Weights of a small transformer language model: 10 layers, 12 heads of 64.
Each number is 500 + 40 x the weight over its row's rms, rounded and kept within 0 to 999. Layers, rows and columns count from 0. Numbers have three digits each. The size before them is the row's rms in percent of the matrix's.

# down: layer 6 MLP down (transposed), 3072x768, rms 0.0328, rows 952-1051, columns 256-319
# up: layer 6 MLP up, 3072x768, rms 0.0354, rows 953-1052, columns 256-319
down952 100:478463513498496538500498524498485477601505509442579514598504452541475484494538552463514495557516477528452495557539509487478549448439565476501496566589494487576512487435447507468512487553507537
up953 100:509513531501492412534468516502506528480576427529525471522528537515503467547460538533469549496478443525424505513509424497507482524455523520521515476480483475535584502525496520466429592524530538
down953 099:464454412506484498449510472480408554494526587442508519477517511603566474506519500512477449490435573531523464460509554527486471519521446490497471596534569484550527422501444516456534416461459516
up954 097:527570497440591509479491551554471526497485535549418524550489440476476513504456489468453480501508511478592542526476557474530439573510506523506537560491542466483502516501553449528519535468548523
down954 095:458436541454530426537521468508484501499500499501531476462451515470377450505431542549492512477547471452485471490462495503475472398552479526556482511508496528548475575404540495496481510515483463
up955 105:520516488471518541512391514495524528459490489523358498472526583485434628434516518447537434567415539500521491542521475531545479531512456493431494523516571483471467495475522489535458513507550551
down955 110:531420472406463535531579474475421413480557424522546476528533438452464490503468528465518509529552512541553530626483519540503490469536534480535508494470496479540510492441482568498501451449529469
up956 095:426546537485481492513483521472488507477452474532517413469512481503447460475448494537498453518598555513457484466475481455510503532582467504533491509526402400562502508483501476450560505517526417
down956 086:529501509492509543479462520492422527515478453499497515506514459500593529491488537418513577445370465533528526523484521519451478442464521511461562550475601623463485483555456558561511485468448554
up957 101:434541516466488415473452543484498454513494515509535409511478478486471429411526554484546404500525506475550478537495420519527530590497495471505514537513505456442527506508517450493476478461471509
down957 106:522501488508481594618488561460502540425514531550490528511508520553513452498500512460450544496527553528436468501549465580485487476472482518567514482417503516557515559478445460515520481528524448
up958 103:428472477504536493428484473481495499506544474551422496541442496518519449535448517521501443575547479552569438497513550430533580432499467533502499544527518491466533485472536486482539475416539542
down958 109:446438526477557509573442444507426518505535489551527528481450611471627445472561426493489494425458421532500569563478535501487435561546493520471485507480553535534523566518481532489452568532514547
up959 100:512494572487531473475489472474439566520531579516545451500510452558495572528500559465458499452459526475497504409509496485516568499466455501538554548488536454525534601520509442467461509515549544
down959 102:483528512494541469508523531436468517460525448454514489582507496513514498491411492506481509556486557548446459489488472560531450530535527508459472496510480541473506402503442535519543543495500496
up960 097:540553542487523453489528520506456461511552511505545500563521480469486497476425509433563463420545426517466378547519501536497503457556500474448484522480496566437544489498491484504550503491497506
down960 092:455423519540483559525455440524513506543485532491597498490528529465481588458537488557432524506397512538515591533539466501548438511455549446468530461493452470496555559546491503490504481497573556
up961 102:494558569431568464462481470435522594539439527460448500462504471501495482487498562529435493492480512456539471471558488545555542401470499489507519468528474461512504580526472436417501560463492508
down961 100:509543489457543459532558463567482479537498518390527489456546512521533561557518484458438510420548516457534518425479493442551540432498412482515502496427513503472448516479481516504507497533518471
up962 100:502514489522453504453408505470499535481440511490488491485491556542502607440483566527501507482436546458508514521518474499521509482531505549509510567479475442491481464498519503522534520512471533
down962 100:485600427549516534478507516439491464468469517477481506564508524470473523562515490386524515418516520531543543491529474537479497432511492485485526564497465504517452483535575485463439522508440470
up963 094:492512477510511555443489523521519541517482511491560457490549558497461496518527535528474490459517501473524468488535527478496574528590491563507495504594470479386408528491481509484573592525466518
down963 091:490487503479572489553430534479496446511559490503511512523555497455567466486537516376547470545542495468494501485517494472489486459518458463466510552473538495473482487469487449516431521460443506
up964 101:491457504464491491467499499450496499549519566457548487507546504517507536497466499511505487549446513450495558581506478516527490494451509544511502521506502462491433486456514509514541522502461425
down964 102:525545498595511515444457514501500506458539457496494490462500406416504546542455463480519497549512470489458500524459465537426522455560525505483524531533554522484540503512516464513514476480536491
up965 098:395529494511526480554484456549432567410538499513457464465497503512500521491529559523514508479569498520537517549542455504506469545448569481485542490470485461470535467493499497486463521463553478
down965 100:519457524497490445471532467474459517491488580601491450519477481502429575582511478497480483542458557484483519530531500505522483454482487418535424558549544542522458515508480500539463555509475539
up966 095:517490528449538433510542513452564434454559537548518455496488430543485615463517450546516473534505551489451492472536454502484489571500515543478560536514540485507443601503500565452508500472490513
down966 090:561506508524482490517503479492530516528501495522545463521545489532468517492467578497526518508434526409519473548515520515521491539518483464498532474422465564516456501484486462507488484561506503
up967 100:488547527514573557459537500479424550429580511484512485535566472433524524427471477503552479492474559504503486551539541543512514535453454537488559600479518456461448512470479422472410538495504555
down967 099:502461560510484509586553478537511479439535482510491504627507570552452486525554518457520490598488443525527467524552475556523404544465555534523487438527469386482494491457465588542560541513481487
up968 099:513512546504526532550574467426508528449493507548504404506492498442457477552493480525539527539496520477516453464535470498463474540521428461483521434511534480535497570507464526521563486464496460
down968 101:476515463533548434434506505507475559518500492527485512491485484520504457543493474505517509496373534473493499505461533462449505462506498504529479518499484513489503388436548546488521372426539556
up969 111:467487577423508442518443471429434540554458482434494521528501425514487523460458531493559523530569507482542469503472449448495517458526449477496561538573500547499522510515474462529445536534551504
down969 109:483526550535521497467476471561478500515531417581486516511441519446530491440499497507485526545548472463499534474459551470462515437536556484427475482520488478461504507466494575491536590463550473
up970 101:556554542425585363554470463527561489518524487496470509613500523493525542475516491489439462443530486507490499457549501521529463483467450555465505536482534558538469525440481541530565548462469512
down970 105:432568466445444439438538512461481549466512542530479528451529422627527513427531568509530443441508490447463506515522505480530474472488506505565504437490489526583567461425506484487565440607526497
up971 090:533524498517482531470457520468526515553508461534521527458553408561509582526487515527511513424487526468475537524484512496521408501508467442471546459524537580418499495394531555600544499479498594
down971 085:523544503520450505494571472503460539549556501471577497507428522383519436491483460507531441578454529484502498456494476486516509496554489499523497546483518533535441445525451445519502529430562427
up972 098:458519564556488437497484447493481510481514517533528501560505527532498547518452545488449469567568534489554459500468515521520480447550456547550465498529520421497469487437486514545533529502472471
down972 096:487463558483477498410482504531514512433530556454525475574516508485468570518474451475493513509525529486450445560564470503503475505511534475530500562565426487582449543526474496465547445560547530
up973 097:516491492534543596517506522507524534518458540461477508523430505509547484521471631448494477507556591448429457561554456477533516459544452494486540601549513441467463513521467474419446496495506470
down973 090:470469491478526489548538501481509516461617478499536432568433438505530496477471536495495499504523500499528451457439446541438540501500437539477497471537543496526485534546498504461497517605504460
up974 106:500507527481506502487473457489472537474522549479509499545520541527519568496511555508490519513513488480574482516551458453524541477583464545445565457442536556490520499518481529491491596521503464
down974 110:501490492472381434474530482499423498421475470518502525479541498456500450461536515439496491490511466523467493521537486460533556525492463466499515521499474464490524580527501433516526537474525551
up975 104:467473506518475461476448539558472543551478552476498488506473518536504475512530485506503487516501524450526523508523549437498553428522568517547531527507479490458502522435496434436567521482479464
down975 105:571522545507535541488491460487473503471517474469538514543496529520504493576414457451490517500477455495484429496455515486446491547527487463500506508509539514497434535507487563517465484498549453
up976 103:466546480554539528462443427492460566497476477500500464477523582499519502512500474508487454454519499503532484621514445538536527520474519567583529503613512490537511507530514471506518504434494469
down976 107:485512528507510512478529454482562524453470465559475504487419469477562453482518484529480533519402487504583488474514528499444465467515401606524504492572493504448436496456491511519508423535478577
up977 096:505556467420564504516524538557555499460511466508517536477404474512568542430493498465580540549527517522531486510474447481507486401489493451478519457530570525491425520466490449518566530382571534
down977 094:459493576536419469510466628500501462421479438590465503521513519492475479455534529549526500525529499460518538525554601542474499619456545485500493497465523522514503507515510545461484480585436522
up978 096:538599557536423544528508502477451516462474460538508396517540444503497586469459528454478550568474557519562496448496459490537477454522558546494510539453528541566506539511485498481535442527530516
down978 097:439481577435516522508474500485523438564526478451470519514441553419482469466527506583511490474567500494482530541484543471498522531465516409469536580508520548483545464564541441486461578518526550
up979 097:419651511442550505499547440440503482493527573506537464545548456458498460544451519479489492522546451459509511472539453494498540462523452487488560515518497520449550475545521540534566533453527552
down979 096:524515525544454506512478507549419469508532511546568421499511473479410497532562466523498446483506526519529534466444521454541501448498499462469539496459519490582492443573542456480457501509538506
up980 098:475555498519562545526479509618525525540495531517474512526439499600488467481457499449539550543474526469561530492467417499497504452497522543500628510557555488490542508492459487461520506522562540
down980 086:495437465485449487464550550479549508496499492543527490505552441435480557533556532569491475489509528559457455552483516527383506586495477477512508537474442497541473493516529467513464468535489456
up981 095:498531476540479479503515476547478460550517544449487474489553456501521564474563522536512480475502501477454520527515518430549480493564447454548456557542541463447530442519403451451509554494491486
down981 092:553486506546464556508518545523498479462542497538562490486446532576485526493396492523535512454610492546538538499559491530507537464453509517467479494457501440487478530508503509500460536514527501
up982 093:472541551535472480503503499559500516518500434535488427528530586489495558514462514528480466441499532537594507516524485500479466506532551531446526482482480418507553504450523493514553467468503499
down982 090:481483510500536472543467557548590509506506453490567469471487519463486487494509531509499441578507511512468513569512500467529554483549478520554523431488541447469459550433512463506473463500514583
up983 099:423524531431464540509538512513444545486486438474439549462586526464488507481515484515524474475474427509538526518508540518507464501491497514505524502451423498447514508454556440544492472460541490
down983 097:483585474524520490508528481489535458447518484492521467504505560555519547479506546523493504484588507501490417490466520473497494545524523544555466526508560580524533483508507460529440474545434464
up984 105:445536538500589544454529485474473515500554525484474495528578531469497518524481559552526449462494527515479439585473481497509511511510487457408529509505505501477514483488535553487543478459507544
down984 105:547516384581485546542500500550479534463421536447547516437566439560529584528481575477502547592492459524504489508557435510473539518451525538563524464534516469513492498479522468515472501493530507
up985 095:502548535426546524459520501515504557567565481522513476504462383515496547448449506490544472531501512495506506524558500462476601506566560521424534489498467487468451462480522480483484508412518540
down985 091:483413530443513487479543486522456519470496463541466561550501537511512400508468536423498483412516537474509523507436455505518482489447510485533466545427507503551521490615485504535553517575572490
up986 097:508528515421472440473550420528476490452533537441458489540492534574511519515490558544483523454482482431502542507507481517539573494436439529466473513472459411493498500523479539629524541537461429
down986 094:486509487511484517559426486482506527482459528469566511495457503549499569485457492485538436484524526510525463480478583476522433502485611470580507514595428602491527528535517501451495506526525567
up987 113:533499508505596454502424550497433519435548541555466476542473504484539510495508512451534516478477484578578413568533487521501405543520497489411490548508545513546566547494462536543433528449476492
down987 121:486457514505459503542395425503436503469604532492508512517445491532595499490530417467541537535449478504519519521498477515490408463530551538487500511477596561446511509513443478511481457540492516
up988 095:536548518588584472512452463441490481529541383590522461461505467489506419494523533465493444540511557493502494472549508539557469573561483531545540525469485503466503525519532449470574514518465550
down988 096:506534448445601489573489542490525483503489504555470484439478486589505561503499495469486501442492579531456501391549436463486563440464575459440607464506472470389482466577485494428415471475503540
up989 094:384500475516504505506505490461504577529502400414498507564498532575504466474507539450451428433488455506550518551460584447537582461440516509486500517458452509519582510456540492512515475541575495
down989 087:583505502477560496556480576517474435522499537529514512578497482474474570508499473548573504580557542546496461448516469532525416527559555493479532489501507454516445517561491539496464504481392479
up990 101:538562512470556552462518548439462499547531504474532501582421485540511545563409509515528427460535504549496506466524493426518482464511507486496482476588501517481473537503493506439406492607519537
down990 097:519440573529495393544529499521520463526470493514568489483418540484491459540578516478493563515419529482563479587544492522477500449432479502482538457587532492541400498454491488486547453488540435
up991 094:457563566544470499454482476528438493453553560570520469524546524517467548485510462584597448496521545482493472482541522496503522579529531531474513468428511497451502548453497439509580438502509467
down991 091:532481518411477470518546510512489459524483491468530508504438441423570479516424585488467531514450458561551499500522548475583489523491567483463522507544496556494505498550485547508482497484445502
up992 101:502454492455574486374475518516454549461516428494533507434457446548392537490479546478536555510546487469473434550540517474506478512585588451475543546479499543495486500413551494497463552462580540
down992 106:495522487563460503495439547592548431580518444456499487575470506572451507494461525486537457501516577540506514503475509458458485532453518518437503504490501456552460608555506487463505485512445472
up993 094:515518458507537455392508487500481483505477527406404544528488477515528499468497527447547492434510541500429491506536560420516546453507432441571428541463496512489424427485490453462467535501574503
down993 090:492485576516432493553480486483484493505520493565575456516529524536430488460533539570519505520581462481554429491483498535496445499387565507483540512536499514459503541525485510477481467548448538
up994 097:480469525539474498480458480485455485546532573554508522522506530459562458475469536514484427557487548511492460475555458514564573532498471531606494518456458443538560566483454505602534495493520496
down994 095:466438449511525515451448507493539567470456447444423492498576510502491525581523501550434436498513435511432545564463595519511527525493440413451441459477518512470496478521523500493505509477464451
up995 102:521542579525538519462489480454472562527528516453520486570527513489465538507511475439463474523479491490598462475498480496515506513455463510484540501480497524485496534451508481435505483524460533
down995 099:526464498509592439530461504566493414526525467541460476455464483533466402441440499537515553455517545486476554499492484496507457463543545465537526466424494479491463456530471457561510509490552466
up996 094:488538522411500465459480474496544485598563505507444481542452575546481552479538490452498425489414499498509503489531506517524487502479538537502520512494559534510509471503507497583526553416565496
down996 092:453475481581521467525470452526500509501497488471495536459505395428540487555485518492542579502565485569530482495515478477527499425508500505469493519493481446480470511474539462484507511528487506
up997 092:550514519510444499479456542444457551510465451542423433597518474568494455533470564515514487562480527458513492479511425449501469450458492573513511523482550465503490591518513494536452550507493494
down997 090:503540466463444571536537435471484547538556484503509477506493485515495431495547458456454495494496498557407447524472546514475523488552520468570484481575499502570481451538507562474562477479507533
up998 097:572614538534498483551484484580437488534453511565519485492463451512468513399485489530500511520448509464488511514485513459520441523572516486466508569521474589453422501533512497473600522460523519
down998 091:445536477504573489487504542488560530562479496505479530478542495566532436573579533482503491468573523529537504439525450497517499540535413481516493461554463446452544447480493493462510521456540515
up999 104:525508469436485525563487591511455538498504488524511534442477467529439564453556512464450448496425455531548518559512451498557490517461425542496563555510576462520565526474552504537523605492529489
down999 105:451455420527548426528493578503519546443505500536524547475495468533507500520464469525518519521484491525552483500374513439436489496481556520516468451444443490463477486464506527464527538555573486
up1000 101:531563584523581487426497489481490544482493468499491447468487535492455471497480513554530486522490537494522424518527464457552484502510475554493480607515491511551511456469524541492458529568506501
down1000 103:471466495489529444538589514570543414524492471489457482482430521474515524481510421530483599574477559466507544478522526503468539503489557507540519477409513570473457491529484488497502452497554538
up1001 097:441493508466483479521500493516527531516477498528462480582519508579512480464428523448492468437519543506492491499491446515525494437514494512500488487448455472419555570479459476518497549464516538
down1001 097:541510539487505525519507387462527498482458508494538498524533465375502545534515545480502530504418509493523536392502522505460552488505491510461386499565575518522462498510506559487477449575478513
up1002 105:474466545434530503489501519460524508484498472552510514495471430457461545518526502530510493435453473502554428520547426567501520502514480463447642517478530534524545558411491500489542484474535425
down1002 111:449603507537446436565410455436442505469534458456527475556544484446501375496458476519447483509518492529487555531498498491515509547525587529487492495550467508506452456500512459502477590466487486
up1003 096:490561511474462493439448549516593505497468505485481508441565490446452585498468502500572523462510430531485468595510525462542515515551440497539437500509495503537509503531468521582528518471503529
down1003 094:477452476498512479473548456489504546495470505528493479460500434519486456447539504510530441549492468447441406465509442534515497435428563463587507564472500493447487474475455468498550555509498402
up1004 100:496568514481453388463389507532502483503504433494515503527530569524488489523495523495527444474577517485547538485552441454483534472488555393491559507528505509515448479515519467464477607503445487
down1004 105:392503486450523573515564513448488489484569568509538502522517513441537556542493475500509558512420517454474514566532446524495467524552492574555517522500515495429489535529457536492457466402471489
up1005 097:472556509500475507546462508484422505533544534501605469565476500519490465483481474563452484564500522498474545550473516510522535464488596563470523528434438412425478512499546424514477542493504532
down1005 098:499423508493530506574454495492473484522454482537444500461546498474437556450497545477498493524463560526441418497514464530500464525519509464520487518509469532551459512451511513499528435514547492
up1006 094:468486499455494526442472515531491501561429465427488489520511522568436581481515537508520410443461514446491510581551464462510504571485574530467479453487438505535495500516489526522450508484558443
down1006 094:525543431549578438477472445490528478522471491503466529576560501395549509550454494524465562494497497601520488436481538463493503460492529525441531533491527581485427422484448479494485544532464547
up1007 104:450481660537505548473486543560507482444433496490523477636514484548487447496384495518568543501437504566526506509475485485488461457537491522466493496501544507445430497474538478557467459515499456
down1007 106:496469491498483529532532531425540489487540475479476490549480539432474468494540463541516468536521522496480567540539477503520547534449519483508459517473478415474489464449451488442484450540465485
up1008 096:427593540512470511515476580550482567536538408491471471485471482555491454509468476435490480503476542516539474550500550542504521542534541499588472450460512514473501531385605476472493481432561591
down1008 093:486462476522476496498527470494512448448530574450497462476548488475526423480499516527478489470583494447477505431595405466546490507499420523483520545568485490550483546553428553479446624507515445
up1009 098:519457469424469485494555451480512490497516516564478455541419478497491509532535443530434502461512496407505423527485474435507531511539467464519508528548567479504460504484505492483465522450551548
down1009 099:455546521513466414489383506480478482477511512474503555523520493499535478444493512479507429513505501500510554471515451492519493521624481442480486510484452565507459496519438455489520468483492522
up1010 101:491505507497520529509486452491508461545457496514428467611556404512482489454481531541555513466508622506436472458480496520536443419508523529510454554490538452504498523489546459507531494547508440
down1010 101:511472494545495543483413497450534492495527498521456475481559452485448496496538504469430509485564519518577534490556522444481496491510513499487497538504501523431548442502513518483470520504457440
up1011 100:458546486479488535498527485506510513493519479486488511584561492533485494461495550528473442529528602502516526500499499481499486460492547474473580573494500508503489547476504460543535483554527529
down1011 098:508458554529521476525528533513453445521550501559576488456442535511493458492479435488500509442472490470523461503526409517467566501487537438615441465423479502475450563517532516473458436447476478
up1012 099:526519519426493487444510503490508523535528592557484483545480591528467546510471513471472494457490456488513517468591467516507534553574490489429530531435492510587515554476458460519472548545571487
down1012 097:550482506593527501449538505472530483456471534465484570514496433544419499451490531529499508513483492461490525501591490484466467526540519447466550493483549486517502580517389526475505484531546525
up1013 101:519532542565529533480519517516446465545480529523549472523461452505484507498525588456523522546504476438555433545534402513533509479559473499538478560473529446498508513528511489467457528438501531
down1013 105:492546557561511478490597519479501449477440496496431520501448461549501449502537537502587515548551572432466487435494450524481493502473469530515540473438472471478526598379491492511505545516575526
up1014 097:504462498557530484450451520474420504516497498574495530492517454515494522459505487515509474432467546449485518486560429543525477544493531496462468503519478493502448449389558514465457508473501542
down1014 093:523496475451502502559564496487521448376510492530515478573488525459455501508555531488447487556480437527471479482511469485484479454485527529535523454520490449477532551507511497446481529568433493
up1015 098:555538542450445571514525510545496453514484522551517480546439516535483485510510531510464495529535504535494473480506470434507495437503480562506567541522513588473497475495538468394477469500640471
down1015 095:472593452486476485472516591510524483491524466502584550522432486478492555474481508462473593419454534487510501568486546522482514502507464469410446490479412494504478460447490475556512491432449519
up1016 102:507476490518498430502534583538480602461520562513487477587498496477478487489485455476484479531459452454508473460505505504569491546490519548558569475495498513485463557515493469471546505526527434
down1016 101:539487482544463523515486499552550485458468456572466552487449521451465523532491521548431525472553493478542525504436504512537499454487511501513482496489499474495475498553493544539458538495519420
up1017 097:520499494458563550505529503482524511394486470476494531466424533451490505448532479513544472500558563472474412543560521502522492529536536533483545509525493498505526550463481471477472495454516513
down1017 098:446545552436442470540534445522517498577497487474499471467505497441497494523491519518471534516520525581497555517449531527507537476515497493533513567487500529578538415478500500477486565549541489
up1018 094:499526537515474499496529472497535497426471544551491487506481425469487520491484565507468494481535535486524474479477498522589516441556524552446448464496470526471512550533476517480562503539474485
down1018 089:484444474537521515430432542498522459567513456486584515508582586537468503523485455465535449500489477529491547574518544452488500514518499466530440556575520495514483491464514562493471594434521520
up1019 103:460506588380481480577479541485484535439545456502518492564503493530424545488444539516523468517457514504553507503502485517525570426487468542520601522512474524530502494495561495447503487518606511
down1019 102:532497494508492497507448611482527447556473506462490458470548471501482521516407499526520487480574551528472502491571432475545528540503477441514464487589503476521485469429478491423586482463454442
up1020 101:448444473418488471428562543460504553453496579430445504471509487487499483530466552520560467469508491538533459540513413502521568500509476490541531489530523556524473514482479508545555512451505572
down1020 102:479529447516480530469475494478413495397541472515476496554460509492536518477525518481489515591518493484484514470532507499475486532545553477415512545543489533486565501424502447539482437471470526
up1021 100:532530550520541524532534562564498458512521525512496502543557493473478609442483526490515491536524481534484448495534501470532486520517492541491507473518543489418543542502497495456479434434480538
down1021 101:527557430501486564471501484540531478480507530517497483534495499486508398486515421516453466554572536456497607463467499456532505505509508484489495501504450448570546428537521510458552531527514540
up1022 098:461497502505519431504423496398525529441558540544518457619494486487491518494544505446490473493507507534555484508537430452524528502477485535486485493521590461499498500488518484503468507461529499
down1022 099:569496423508584499504541540473541431445502505579510540491484491562488519469484481534521494479534529563450483543529516548482462498514480484480483494387514495515497510476577502546494466530523516
up1023 096:549534516535568547442474541573525527553511478567483459493463518539498462379481512521506506506513480488468472486520504465524530468506539574501521511501566510476445522473528450420521484495414486
down1023 097:455489477451496530528468495439412506583455505512515529504471506473522501558503465502482453487464510587552495476488597460468489523438495509526455541506467524520465495567514481507476469472565524
up1024 104:462474436521604492474521511535560476535449485467485492542561497491461524464464502518483535505527489433448534472540498441532590495486396482496555494565468487499436510512496513548488528538483408
down1024 107:472520514484492545465511486527544446436538523534460476506486456425542469501517552499597481557504487527458456552492496541494484454461491493480469508508480530479533463455528512490541429507506492
up1025 100:463540490474522511452461544451456521537550500543494489520545524424520466443442515518489485540544509505524511548513453503487537505492523492507584505448538515492502476524457518479546499441589584
down1025 096:482580456500504475494527504515557554453469433509496453459480485523489519497442441435510525459517514453485534498510551490381520562476506534523517506588536515515544529518535584493542480542552484
up1026 105:446508496392489443477473532543513486482438504551480518560548505511474538525449473559511460499468532561526455411488488456553464496513474508428506528528474453492413460535467524539486541452518495
down1026 110:437495477483559484516528450488451501580504470497493495492511419500507463453477546497501451540520541448470513507471430522492458532524515457454556477454522502467497498502539463480554537545465528
up1027 104:423459496496569470379540464528569493506505446516400495551475480558491537484399523505489536580463588460500449571479397504584501531444513529495551471531491488534469459510479466516466559516610509
down1027 106:435510496505483448427502523591551570478482495484444517577545490573533505493516505523540441438546538490493536578572527520555506590453580548523521545500485551441538578456495488579577559488488513
up1028 094:534482557516508524517484504504460540565522532459538510468467513546488531476497488424515506493473475485482505528481547491535486474508469564425513512448449493505515493482492491438526476514542444
down1028 091:507568494569503478390526488532451479521511489525478493476534539469491468517547503518425485483476521455550502502482537497499488551467543547456495468530556480445497550445452449551479486442409442
up1029 112:535575560482474503523401520467438557545501493556463428463485463471505504432550465486475501518493472498483462559521461452503525548550506455406518468428462487465418486481494494481508538559511511
down1029 115:459539544580522502569598465539477559577521439556514502539624497659527496513450513584538426558524501484550493516488461463476457500455452523502508528503533522513504540463518484527503575536491453
up1030 094:421440502517505469447512494522444495513580552485598545529473510496478481448487497473539521507501517491517511444549496501508474515502521494497506485546485464517538457528548467475450529543473506
down1030 092:456464563550482478522525438528532472401477520484502471559544539483537452516574445550508490490524462430478442549472538544521572460502478464504521549478515502519518514415514443497562430487429528
up1031 098:474533504570515514496461425483504481505505491558523441499451462458480495444466500499556600558470513397495546553482521478567543513515456537558461503553586501625537578465484471500508491512475481
down1031 098:564529554497487519514420508553456559510513522434558483501465516468447442484533572495485442457490484502502467540475511474478513531521482514475489584497473560534505529494537510483507496455514449
up1032 108:487583522452538507487511558582443586464426560550469508502478470500540495401502460537502475464531529527493540450518468464509566440485492539445556549471451458514574517494502519503545522540524435
down1032 105:421412502538462528540414566578554520514494459498500485472470544546541460466454526464473535525564494530493449489389527500486516531557529489496546414526501466509491499513479512422520519505553516
up1033 102:512465578571479506515487541530452491529530569501488479493403535513520570528568497469535518470485527495520474571521433501526434530485423502486594511567457597487470539489506500509511469497478533
down1033 106:514489455464538461543485524539488492531487440551457471469590555517468521531449608479590448519476538518488492541475561529519506480560459494545450433482498502489511493549509478474479478463517508
up1034 105:508481581426477562476542576508500512506494513448472481548514449471495581408541540437482500555494510538497468506500440540525618457453477550554508501579529514504461516499467523536491533497571512
down1034 104:462490487564489512514456579522534546551519484524532502546499489513409450517483553475460526465475477513523522527532481533557501568543496510467512565483556482514419550464480453507481545513560573
up1035 109:500524494476517419536486453555490575531516559516470503553556452514457510430481542451458554425492526481469526560503461486573527508481449481540514516561537494542491512512485508505541480520455495
down1035 122:521570498485444425499503472565481402493519456526523576445435518478522557472473500557496496544495497485489517517558475495573450428494531572495560532506450485481482518484486512498534462465512511
up1036 106:529491484518507486507550498457502535480478622410460443429483481534503487500516469484494481548548541551491477487583456449518473541445510549477548435569566563467478510412530464454442480445522480
down1036 115:529509432484538508453516618399492549521483461509527502503485506561489451503495465468538479538488594485467498427524453462591517514526406448487558479454522513507519499500460484522473461540480498
up1037 096:445538514573511539449450517465511455467529436447511472503478529508484514523495435536540448465483548444578499569525489497524494606588531578485517530538556542517490484522503488518524471426510560
down1037 092:518499452410498473553508552426524492524534520526526514530449451513497473515447424480508549513458545517450490481484464479468521495460496483493521529456456529462486529421482500450441470561503462
up1038 102:457534537565573475499439458444498477539583524474522470549474471472534508511516563536577465630442420501496457503545442524481499540499470443422501526538546496546556520490490479532522551515465476
down1038 104:534513474439484499523491479495477542558546524477533512471458506495520470495559488490543501522501545510466478551535548510482443477510576561539481485500571504507500489506453433497516419475508607
up1039 102:503567517555494457505522496428479547445517549516462488505521477479465463460482525415517528526538510445562500471542455473528466473543496585497475550460444514406465503533477467512422558553449466
down1039 103:540484535475490495470553525558548450535482496512579497497546465575555531542504478513537516449574564526445557448466609512494529591517461483513539499496533498524490455503503435554488457500527527
up1040 098:554506542493434471476513536503520500447499567522510553567494473488500553461495523400505445533476474530497484542547530471562454429538540475425496573518541495382549463486529478451500472503507499
down1040 099:525497482549533480460473479544551521532524521503498399544485543508535499448456515513478534484549560544493549452520487492545457539417501459517534430488504497477518535485468529518481530462583465
up1041 110:494473487502514453533455545523478501512444444538537467514469607546473468485479589429523434525511545469433521511511528498519535459498461485498571523417448499456502535484484514468463439539546515
down1041 112:527524439528396567482497441488467490504463509519452535535470562527544515500519587525488536541461500463519477492529595455547469420515494612506570533540479524520461535547492505514526455497430571
up1042 097:476551549519487514446506466490447523499522474391569440538509519520528466533480522495497476459486565468524475514555521443650498501442432561447471527503451514488477582486421471439534537535498527
down1042 097:466451435562514509470426472472482479431512538505496437457531541479533559458473493470396485480457468501509497450564452504504520455513474519460453542497477523518540514489484447523518493507531535
up1043 100:505471489453518540539491462594479418464520528554478520495489542429466502452514572455530453466473443530531428474536451396547538442515548550436568606499551452491517489489503466530493495411520521
down1043 094:533533461469529471474494518457519555494531468509520503469433477579501452504583516493445544424522478478471562519536495519457500522479506497523524418485537533508454512513417595495516465496468559
up1044 091:506422547496485520519530518491492487495458524487522440459419496574531532418475488420503474392522533565503459573574556515542463427507543466471490531529509495511454462492594418536531582516565496
down1044 089:535557446428531523480500507487583550505544457519509521493480479525513505498448506501467453495509523506526511426497463542503549457422469457399481513492560515461469447540489476473543496438516584
up1045 092:468543483506499482488450566515504501505600504565449440515509472538374528479482443529519486457406555478539456472476515555477498542523512502538472595488455488565450547473539491553500532427552604
down1045 091:479407524456490425521567464512533468458493505413531482521566505555504505444494535459500571465486519460477559549545517445469499536507488449388511461550567554517521508528383505500446544566457417
up1046 099:511467493593526536537532499485438486470462516555516464525461560468523519470459519469563536514489515426502508477577459547514457479483485534496530520460522507541542456517508544549533521462500501
down1046 095:508499510481446462508527520505521478462535520480447521504520518612485489485564512528440509446478478460531529488505530390514544512499448455513465488431508503496478514481514476496450530453463471
up1047 104:542500541423491484448503456436484555481470542488527507480513516516484481468434575507508474447517523513494462496487471520515487539477544459498454484473551434445472612451421492467540563474491501
down1047 105:562481511526499480479525519564493538531539517502419503505510612533517557440536558488506496468513514462473580518546516479500542571415488532453572557522483569533512511471480560533488468540423502
up1048 099:470478562531502455495451526532499511477507501571475466561495476480466501537460516491519473553512514389486475520461438523501513480515529486534486483530445529582482461528508494468553508547476496
down1048 100:501497542488523539525620557547541474461407528468433536560543509456502509505400483536557496522578514547503434528445537449461502454476535489532467544468487536475528564423532485461489464485558529
up1049 097:512586489494502491486540492506549610529499446463527469455476456584485526463477515552511449482458520475392494581497487493532514519487514481505500457543492503482477516502447489467545509424575518
down1049 093:382558534555509414443427490525478399492538502496451476525544509512429483482489502511454554571506477455539485497492553472474577400491509536409480536471522505522526515444564533533516520496522478
up1050 098:505548523544486484489531542534409431572531514524490500509432499545508488476502554519475492556467529520579499497546464552517463496428482486549496493511588421558519515482562514503473477507507436
down1050 093:516461482495564596554465472524504473470524453425567504537648529513519477498446468482448439422519542476417463480518522379470567511508573470514510519489487494470584479554522534546575512461556473
up1051 096:482465515504502560460491472495438560478538480502517539542480516548482564479479509548457485497457493528514485542470474528549513483559468477550542468457480582489470451505529347542459558505599488
down1051 097:505531513499534535506480475533544457432571506519528474480504478471510500495487581552415437478498442512500517539498552477496407482512568503455489508512489466492501512503484590463502501436523514
up1052 105:459532521456499529400556587488559466584441488432392540539523553522501526505508553452512476477553463504525515455518507515513569474518441580517466496556467513511494533534432500479468502481561433